Weights of a small GPT-style language model, trained from scratch on English Wikipedia.
Architecture: untied embeddings, normalized queries and keys.
Each number is 128 + 24 x the weight over its row's rms, rounded and kept within 0 to 255. Layers, rows and columns count from 0. Numbers have three digits each. The size before them is the row's rms in percent of the matrix's.

# layer 5 MLP up, 1024x256, rms 0.0144, rows 121-133, columns 0-255
099:140139106111112123165114136103146156150130146093143078089142086114119145142137118131120139159108120089103154148113107124138128137160143145125120133112151139126136120100113190094170127132129150092085097114079118151125147138134089141130100095090095143155129087118150148156126155168098107167080105109174171121097127180149093155112093171093108103144123082147136136097099115118146144151138175097112130125121119159128157108132135123119136145136108127140116157090164123135121119137123146152105162167151121129145096121117126128130128133082151119129155146053138158112152151103121150136142146170167098134110173141127110100150118134133108133120114139085135138146110113085067119138098127110079162162089098182116159104141126133147136132158122116134134132128094115171140150096141134
106:126143116095109116149134177099143105147128112130145152121078103072132076087149101112050116147129114113146099135135121152084128164155142135131126132153160096130128138098131148117128126107124134122122132171125055145163146092159125108124106173099143103113105147149112139155138094114068130113128163102167126125135134150131110151104152143090124174139122145148154117133090111177109142121149125192115159120157117090122119148131104160107157156124097106129082135133137135184103152176105128142145149151133152112122134104146115132111132143101146115159122126086131100134140111136155081116150123125152131106145100140152128135157143113124115122089122128171117110083120134159132128123100142119116098115101156075128168157148146148104100125157111132128130120152163147170175084157117115
093:134117148151120116145118102117142153146139136124100142131147103134129172152126105135136125103133103120111099171100109150116142097154138132135121164083132129115124142139123156157082129089115081130091093119143139187150104115116131146109105130161106126124120132116094133163130148088136127100156151097125099172116136141143164145076082130147099132108129144133139087109136135120176093124140132105091107080152076105184142103156108111184113124163167099139136155151120125154120125135131128120150134142143069120098137131151160118131131147147111157115127095134117117152061111152148132108142111133111174155090147168162147118100152067172151104141147142126124125152135137109150126122131174117114116127130154140162129170142076132100167171112109105130121108139071108116151113133183124
098:109118135154112147113135130157160161099142159159078125126133103166122150140111097174164139139125097142095159154128093176160118136092132111116127136131124139087132128176129151165162126175116122141094150110125135125124110154115133110141112120135125159166127149118133131138154178125145130132058162100139104083118107132120148115129138096140138127201136088125152149152169113138144131113102162119165142143138117105136129049153153078110199111135112090134137134123143127130123135133149116100132165108141130137138116144126145148129118133146149154115139158124115141155140115114100124163161105142098111087148130156144117153102123138136142177110093112122143117093111117167143150101133091092118098120074090152168141171156114095114147148162084129109129129089092085146125137105136137
099:111142100132142158125134134123089144126124118083129142149136089126135108140099155089148142125126110112183121106110102099117141126128074157129101121131139111137124127081145126087079130123119093097151068132112114129155183132103087121166148108104097101110140091091122140073103126155082095129108128135164119169085141084095153125166147097115147139151124152143111162101093099115158135156104137101114105125137120114127168143131102141130151129131118155125146100117135134121116117147130164099157107139131188112154089116125118126143094090077140128122143113169153119095132147107144131142105145144097133173126126114107148127104156138112125105114133116170128113102108128096184111143114147162119133160108117111097152142137144163107145152140113148163137106118123126092170182086179089
102:108151100186153132131165109154133160084110119126093099140171119113118149111110146150139170053131114114116107128127104124148140103126107180145148146093137090099127075105152129152149134159150091102155142120136133129161149110129116101183107145131076093130158150142128110099126118167131127173127121134131110153143165096118097158141140148146126166134139086137063122131120147104140117126130176092138136158111121113107107133124147119120144138087166129141157152053099151116150084126158140101138136142131142092108123150123132139183100105077118133143118120139171169146150129137127090127149145138135152167131148110155115124109123137098121105135133139084101112134080119060138153112119138155109143160119148116111161167113107137136140121140130143130130105111137127108146176137142097
109:127149128138107154100151130153117141149099160112133139143067089130143103132110117102103148094120147104145121121192134120127159146138122103111147160159135101193130119094155189107107130127117150089164113172151130115167109106137141137104126117141109101135152098120131140100158118051098149111080103110139132136136124125144131112117113135113117163121151185109156107135134100137118110132126106103134143094154109174133108131140090145134112131172102109129084127136162145181093164118142140091144154137157135119173126145140176136139126138131203141145122159166143129132145079161163111170089099089149132131126121099144117117136143095115148163122153109141161141101136121114190164131120097094110155131121135143162136130135112115129122138159146145135128113135098125170152126126086126
095:104145126082149136105126123136142139122123115161128146120159134162124137126162135153155105064087147103118122101113093128152138127120123100120127125132102121116127126120127125115132132155132100131120132123165153111138159128103158132104101120127098147106138153125103125141092077090119094152138182114118124135129170114145197137144125104125124144142122115150063146142166118112153121163140162085109075136117126130087122121117105099126132126188162156153163104159165140120180116123158140146090130101095149143161120142111091123187130167125092145150092150151120099138132103111134128173076121170126106145119149159128125096135159180129119135178137147158171167152114108100139139097096082112103143109163148160131114141111103073117124144142138118097129129120125129131151151133089084
094:200137107158099131185103120080133100159129108130103128105172183120122119133141105117155128163117134128129101126112126117116120090086133184141148141136114103111143122102147132125169129158136187154132126125140153127113120111111123160111084139124084161058132132150125151138133165137124106118107151130153150115104126148095116147062098131151146138083120106143126096121125131105147175128169101093144122104139100136169162137133157146139128173152144156115097115104131155172124142103128171136129085152119106112149125123152123121103130098108135110124147158135095101118121113112155109111141127162144171114077141117140120071107119098139120105108132157107119076155122125107143127143090152142103075141143064131132124115096151173104150110105112128130123122123135097104138113137136160
095:132109085153146131136124119132119133135156153141149159174161118115100111143116128174103108160122092118133125136112137116131125129097119146134123147168118169145119159109149106115170124161127117135154082117186088112158112094127127150134124125084069130117098160148148139115151088094123141103127106144104141092145089095119102112130143101128091134128117133114147090115127072143150171130128140142122117105132105143159126140140141123131135137151127159120097117121107122189161145123148154100118107119082117156162138118120145119127097168153182139128139132157126128119085126126135150132086119123086150112128071133116119135102116055150099109118136108122150114102143161161170121121110086131146177108088092131153099097125146118150176119073160128091128156098102130058127107147122105
093:124109131146120079159136117114169149153128153162106133109155150149143135130150113081155119111108106100081148117098151132126117100146142142129119154128117164182126125127130151162091130123125079134086181143149127164139125102107144138122121123172135145182166139155088143181118149123127176105126152092098125117096117183125120165098146160126147124130138164104145113178155105143156098140092111153124150145120110121143132144161146118115132157163113149166135133114124126141175144175108125114164172107135166114098159130141143121098114159134113132079129108135086131134163128114153114129157096066137121161075106109165115099143109128133147182121138158085133104085097111157113109152165130122124139103102150152131128147121126133125121169130108119120126163088102094139120124121135108
099:164122167078143145132107128111101119115093108135120148119126110081107114117127119151105061177084070146139173123105111119120135116147119123157131134131153111133120169113162106154139121120118118087088152125151138086131142178144112125127129137189091114169128105152090142116139110155109110131167189142147154116127157137137166129088160120116176085134128157169144127136135145143131111125120139159110107139127093096131146157173131098127112156135130130119130127128126139143134138154145123156125093127122111144107152130164167118115125185140110112141156113100096130122145154128063152138151083117110078149128149136097147127163143146164141122180121106149138137111148130141142112139142165140131115105171115119128139120117145099117124171132097093090131155155072120166148175101146103
105:095094119083153145093092162127152139129147175184149110153081108138126111144136186134120151158099121096122126093167096107120132109131163149095146133117186148151118203112097144100107133119129112084115131129100145125113088127147147138097157110116123137152152118107163131135167136124108120135096145120127124152139099192110151141107113153150150119095133113123156103096132107138141120107100151128110133099154152140145142086134080144133143064113126147095117132122132107136117138146106130093095144114122161105096103083148099134097123152125162157106139155105104123141094109114159126158137129072111095126109069119109121146166087095095150139160121104117130141109155112161065136143124119120118125141082125135141130107140111117120107143125135113118120111115086112158079139111150129
# layer 5 MLP down (transposed), 1024x256, rms 0.0167, rows 121-133, columns 0-255
101:122125103136099127101153132162117146163114108105074143128075091134097166130163153134137124104116173122133154143167113072157077156091123131115161137072151142142140093121129141125120074130128112086140125140136142132151129082108141128170107132152155133148122117103102141152127125116130109145111145086179114107170118158134188164094128130096094169079136115119103135138148175074087144098104139121126099166149120129134094112102124142137131118135130167139121148112125117155113153147124127123119094144096113106146156122141141143117137157161094097128067088111143135172147083137141157083128118130150149150159114127094104112123104149121119149144144110140107124135152139085120079124141115109153095147153121152118097114142144127108104111125152119151115172097145128145151131101109078
114:132123111117152106118136182096109121133123121148125125158129071179100163208131136106104120137121158123073136129140101149158164091164124111146144161130137157110145121139118151109140151124147157116160135144120095172078123128184128153104109151161103088130124138120116139140113149075104151117128138080096179137144175111123116110138106136115130124146112121138131141161134066126097126122109098159133138108119142096171120104107127149130148111117131120154117141128085151132092144105157105150127095105110184119131145118143088050124151124154122115102119156086157122108112144110132145140133138150109180135105153084098079158121155122120167113124086138128139139067117124132140127145136128133114150113130130121148128119133131160162141117111123137135128159057132135101137138132094159
097:086154145159113115090145085115124119136121113176135116160149174122129129096131139120152150123093112141167107135112102150138135126126119124126145124119070138096096094116114086146109175092203155116129162141165115134164154161114137157135149114153145162139129153115116155126149157136071113147116155110146129114082119121119114152081139151095108154160136124114129104140176163136134099139126141150114139162118158181147168104145124163141147119141074142109125141151126142116100137138134136164119098113145104128149156129152129130095121103115165148173136119143117135109119172118121083076099148120160141144155133164124164151098115103159131123163086106129155092132129141133111100155170105129137106144100102134149145099185146122126098137143102127130128174128103173129129187152133138
100:106147124104094144151138132139115098136152121180090144076082177100137117107150088154102165119141145135132127141107124117122138168144149116149165160109117131100115119131155154138127186113130140096154086136154098101148112119130106107158142086116139146139127090152125062156110136154118099144141138159158107135116127154117103124138140124133115135102118097113189108113141143096129150146083131139144112098113089109164157137126102072140141134105097124175169116155126096156164095122134178171137115143118058091115148098112113112140125143147112141116089104132093111167115134155152139121176127112120142144174123086136148097159141119141109117117146137142144107127135136111121076073139104119171129143144142138132119069115101133155123114136142143130123127141067132121143117159113124
101:150117090127136119107157156149167186101114074135111123126169145119131162176087132142152141149121095141103176101130106119133096120098090127125147107092140187177154155103112109171110089112140133147134126130084140103092105090104108114113120088119131106125119110107099132084156146128083132117124116154130135150149152093140157131146106108125143108106141124127135126127159155086138150137149133104129155138112101167135155140087126152106158081153130141136070121115170138088126134188144141146117101141133139143138134122148137101095143119104149133106146147112123132108145065127088143079151121124150115149108120160132094128091102121097094118139122143137119153178162153121170132138129141090132134118148073145166171126157127156111151137146139116163143120108168079134130135123145129
102:110131097082118149110160130180127166164161116112134117096145125125126135126087122121132133105131134122149123133138161135108094145108108167101157105114154149137089105093127141148139181116135127142130126138139126139161130141072129130171129103180112139134143126137099113122149130177100091087115138132121154149084119106127147090104116088121125122117139166121138099131096180121153190154136118098152127145177093166141109136092154128152107137128116157135128128122169142119123095165119156105131118136118116134130113149151151124145071144129091137142146127112104108150123074114130134141107097086166176148122109151100134152118112106078122186099157140152160086106116104130166176092116125157116134074131115137145128118108105092122103169109105090141127121128156156154093160113146096
110:110091109122133120112146170131161102128087123183107165108144125162123115151142187147143155105134101131116115119148089100148151117092129099154141117120108121115161115061148156164122155119130137116156126097103087119067160170131103150102149150114127162057117148136078105096134140114098117125157141130081134109074154109109121106140081158141105128127125110125120150112154105118102098138093107126126143126184132149173130118152115144112149119130141168148137176075146128135113138120162126167121111120095155175142153090113140161097137113115148110121064094146161098124097133133118110122119124147099140070171139102123109120143120116148139163101143127123143161102123131133172132155138124124106166150121127139135166136155142109139133105132108111141106127115105109107107152101131125
096:109148124127109120138111100158148134078151124151139118116089164103163087078121130181148156129112118139154114140152124144146120125115085159116127126103140102123099117121114133155111149119136108146106123166160129102101101133129108104173185133090118140155145127114123102144163136130115134152134124125108090189116151090085130119116123110133115144144140156143164101112158143114160102137124119120144166158129111165119134150116103174161178086157080094157141122153146130134102117116138144079161150114137153129110080113075100122070131139102148150147150144105131113131129128124127103158132127143121083088164133112186187086135116137148120120120141136087159132129109157133105121120141161161170089124139153136138126146101139091149082130138162121145170107130119094155080152108113120
098:138114154103134147135136125097161109154140106093164126145116128121104134189154115100115126102094141157141135135148127077167133114111083138129130112140112108111118111140159098125113074149183164130129136156172161148110106145114095154121081130193165148142132130120127149129139121131171128118075089140129163137143119153158144135110130174147161138127143155104185089139158108122084098106115131131137108145176128126121136146097110126111134119151127113088107117156147144109108149141140100105106107087139111131116154127119148084127126091151109144144158128120096126098131145106114119126121116172107112163117159124057149097091127135140136152173107137166129134162072130130115115139132164113152075113101132094119144127129156120113122152122116137125054137136131136187147103145095136
092:160124121132121145146106130095203099146093097130095129123116120121145148179157081143110130107109161122124097125122140089119154125168136102154119088184109153143106099126122117126110157104106166126144151155138139150100155133130132101096147166103111184131122086154109094127099110138109134134159084158116162116118163121134085136132146140141124114177110135144148087132137103125133137116137151148103144086120110123175116138153094120090175103138154123155073118127145108164151128100146146121142164109152137135084120087113116164145129096108143118190142126143110114150107136118123131090068143150104091134131123161122083121128095094157143135136101167153148128160155147135176121128126136118129125125114114193151161150092142126108128090112114103147148128132137110130171117140133152
095:089158142118140126139178073133058109142110119143101120107137145117167097123191116099144136116136143126136109136109110143141104163144129107165095140130135086121095134128171133108163174118148126144127123162127126139138147163137130134150151094148052154117127136132158129128106185128153135132130172145126117114087127150110098123074122148108122110104121085070101105141152119121123120098074137105152159128118139127143137125172138142094127147103084141167128115115099147126132080123143106118133108106134117088105134112138128122140117130146091152129087115157133122101099144130096093136157158137147148177129072084168143137131131099129119124176122126067161149099129101106137129123130113138121078114113128097166110115123138116126117112149116153123094142149124143119141194111097118
104:160158133151172122173133106103112128106171107158143066142110133123129139139126114104120104151094090097109135159139121133137098108160120136122155168128144083112140151146102155134125071153142123111137150114144101149134160083142114120148111107132114099132133126150147139143156087115129120160148130099178139138161101158178165118146169129139075134105123067083137167148148113110151131105084102087117098162083158090122146123138126109090134121171095131144128136159102147125102152144175138119152127077142137152124097122079110091127123138130158147119119166134143175073144137138113118130128148118116104119109144148141059111128136121101134127142139119079139143142083133186116121136143122100141102134127092145149147156139111147125110097154148141127166137104096120142157119120126135
105:131115122155143167115152143111123156121101145140146145150132086094108112136131158106157162120132164103162122132131119101147099119119153122088128108129143101100151141112101116160137100105132120113090142119097129168114176110129116132155097132121127119095112084166143137132104143117116135137185109110126115101143171163071117096152120160135081179120087150146115112136160153116133138117108152132154108119084161142120123112156095144082140106107150120145142105107087112139165137094110118150132111161121116119125166094145132140134158151145083121140066093120146154145119141140109130132144171115113149111136075090154130108182147142173129109151095074119137172137121185130103126149119120097152134180095093141135141129132143144165136131154135073106069136132106116125148123104100133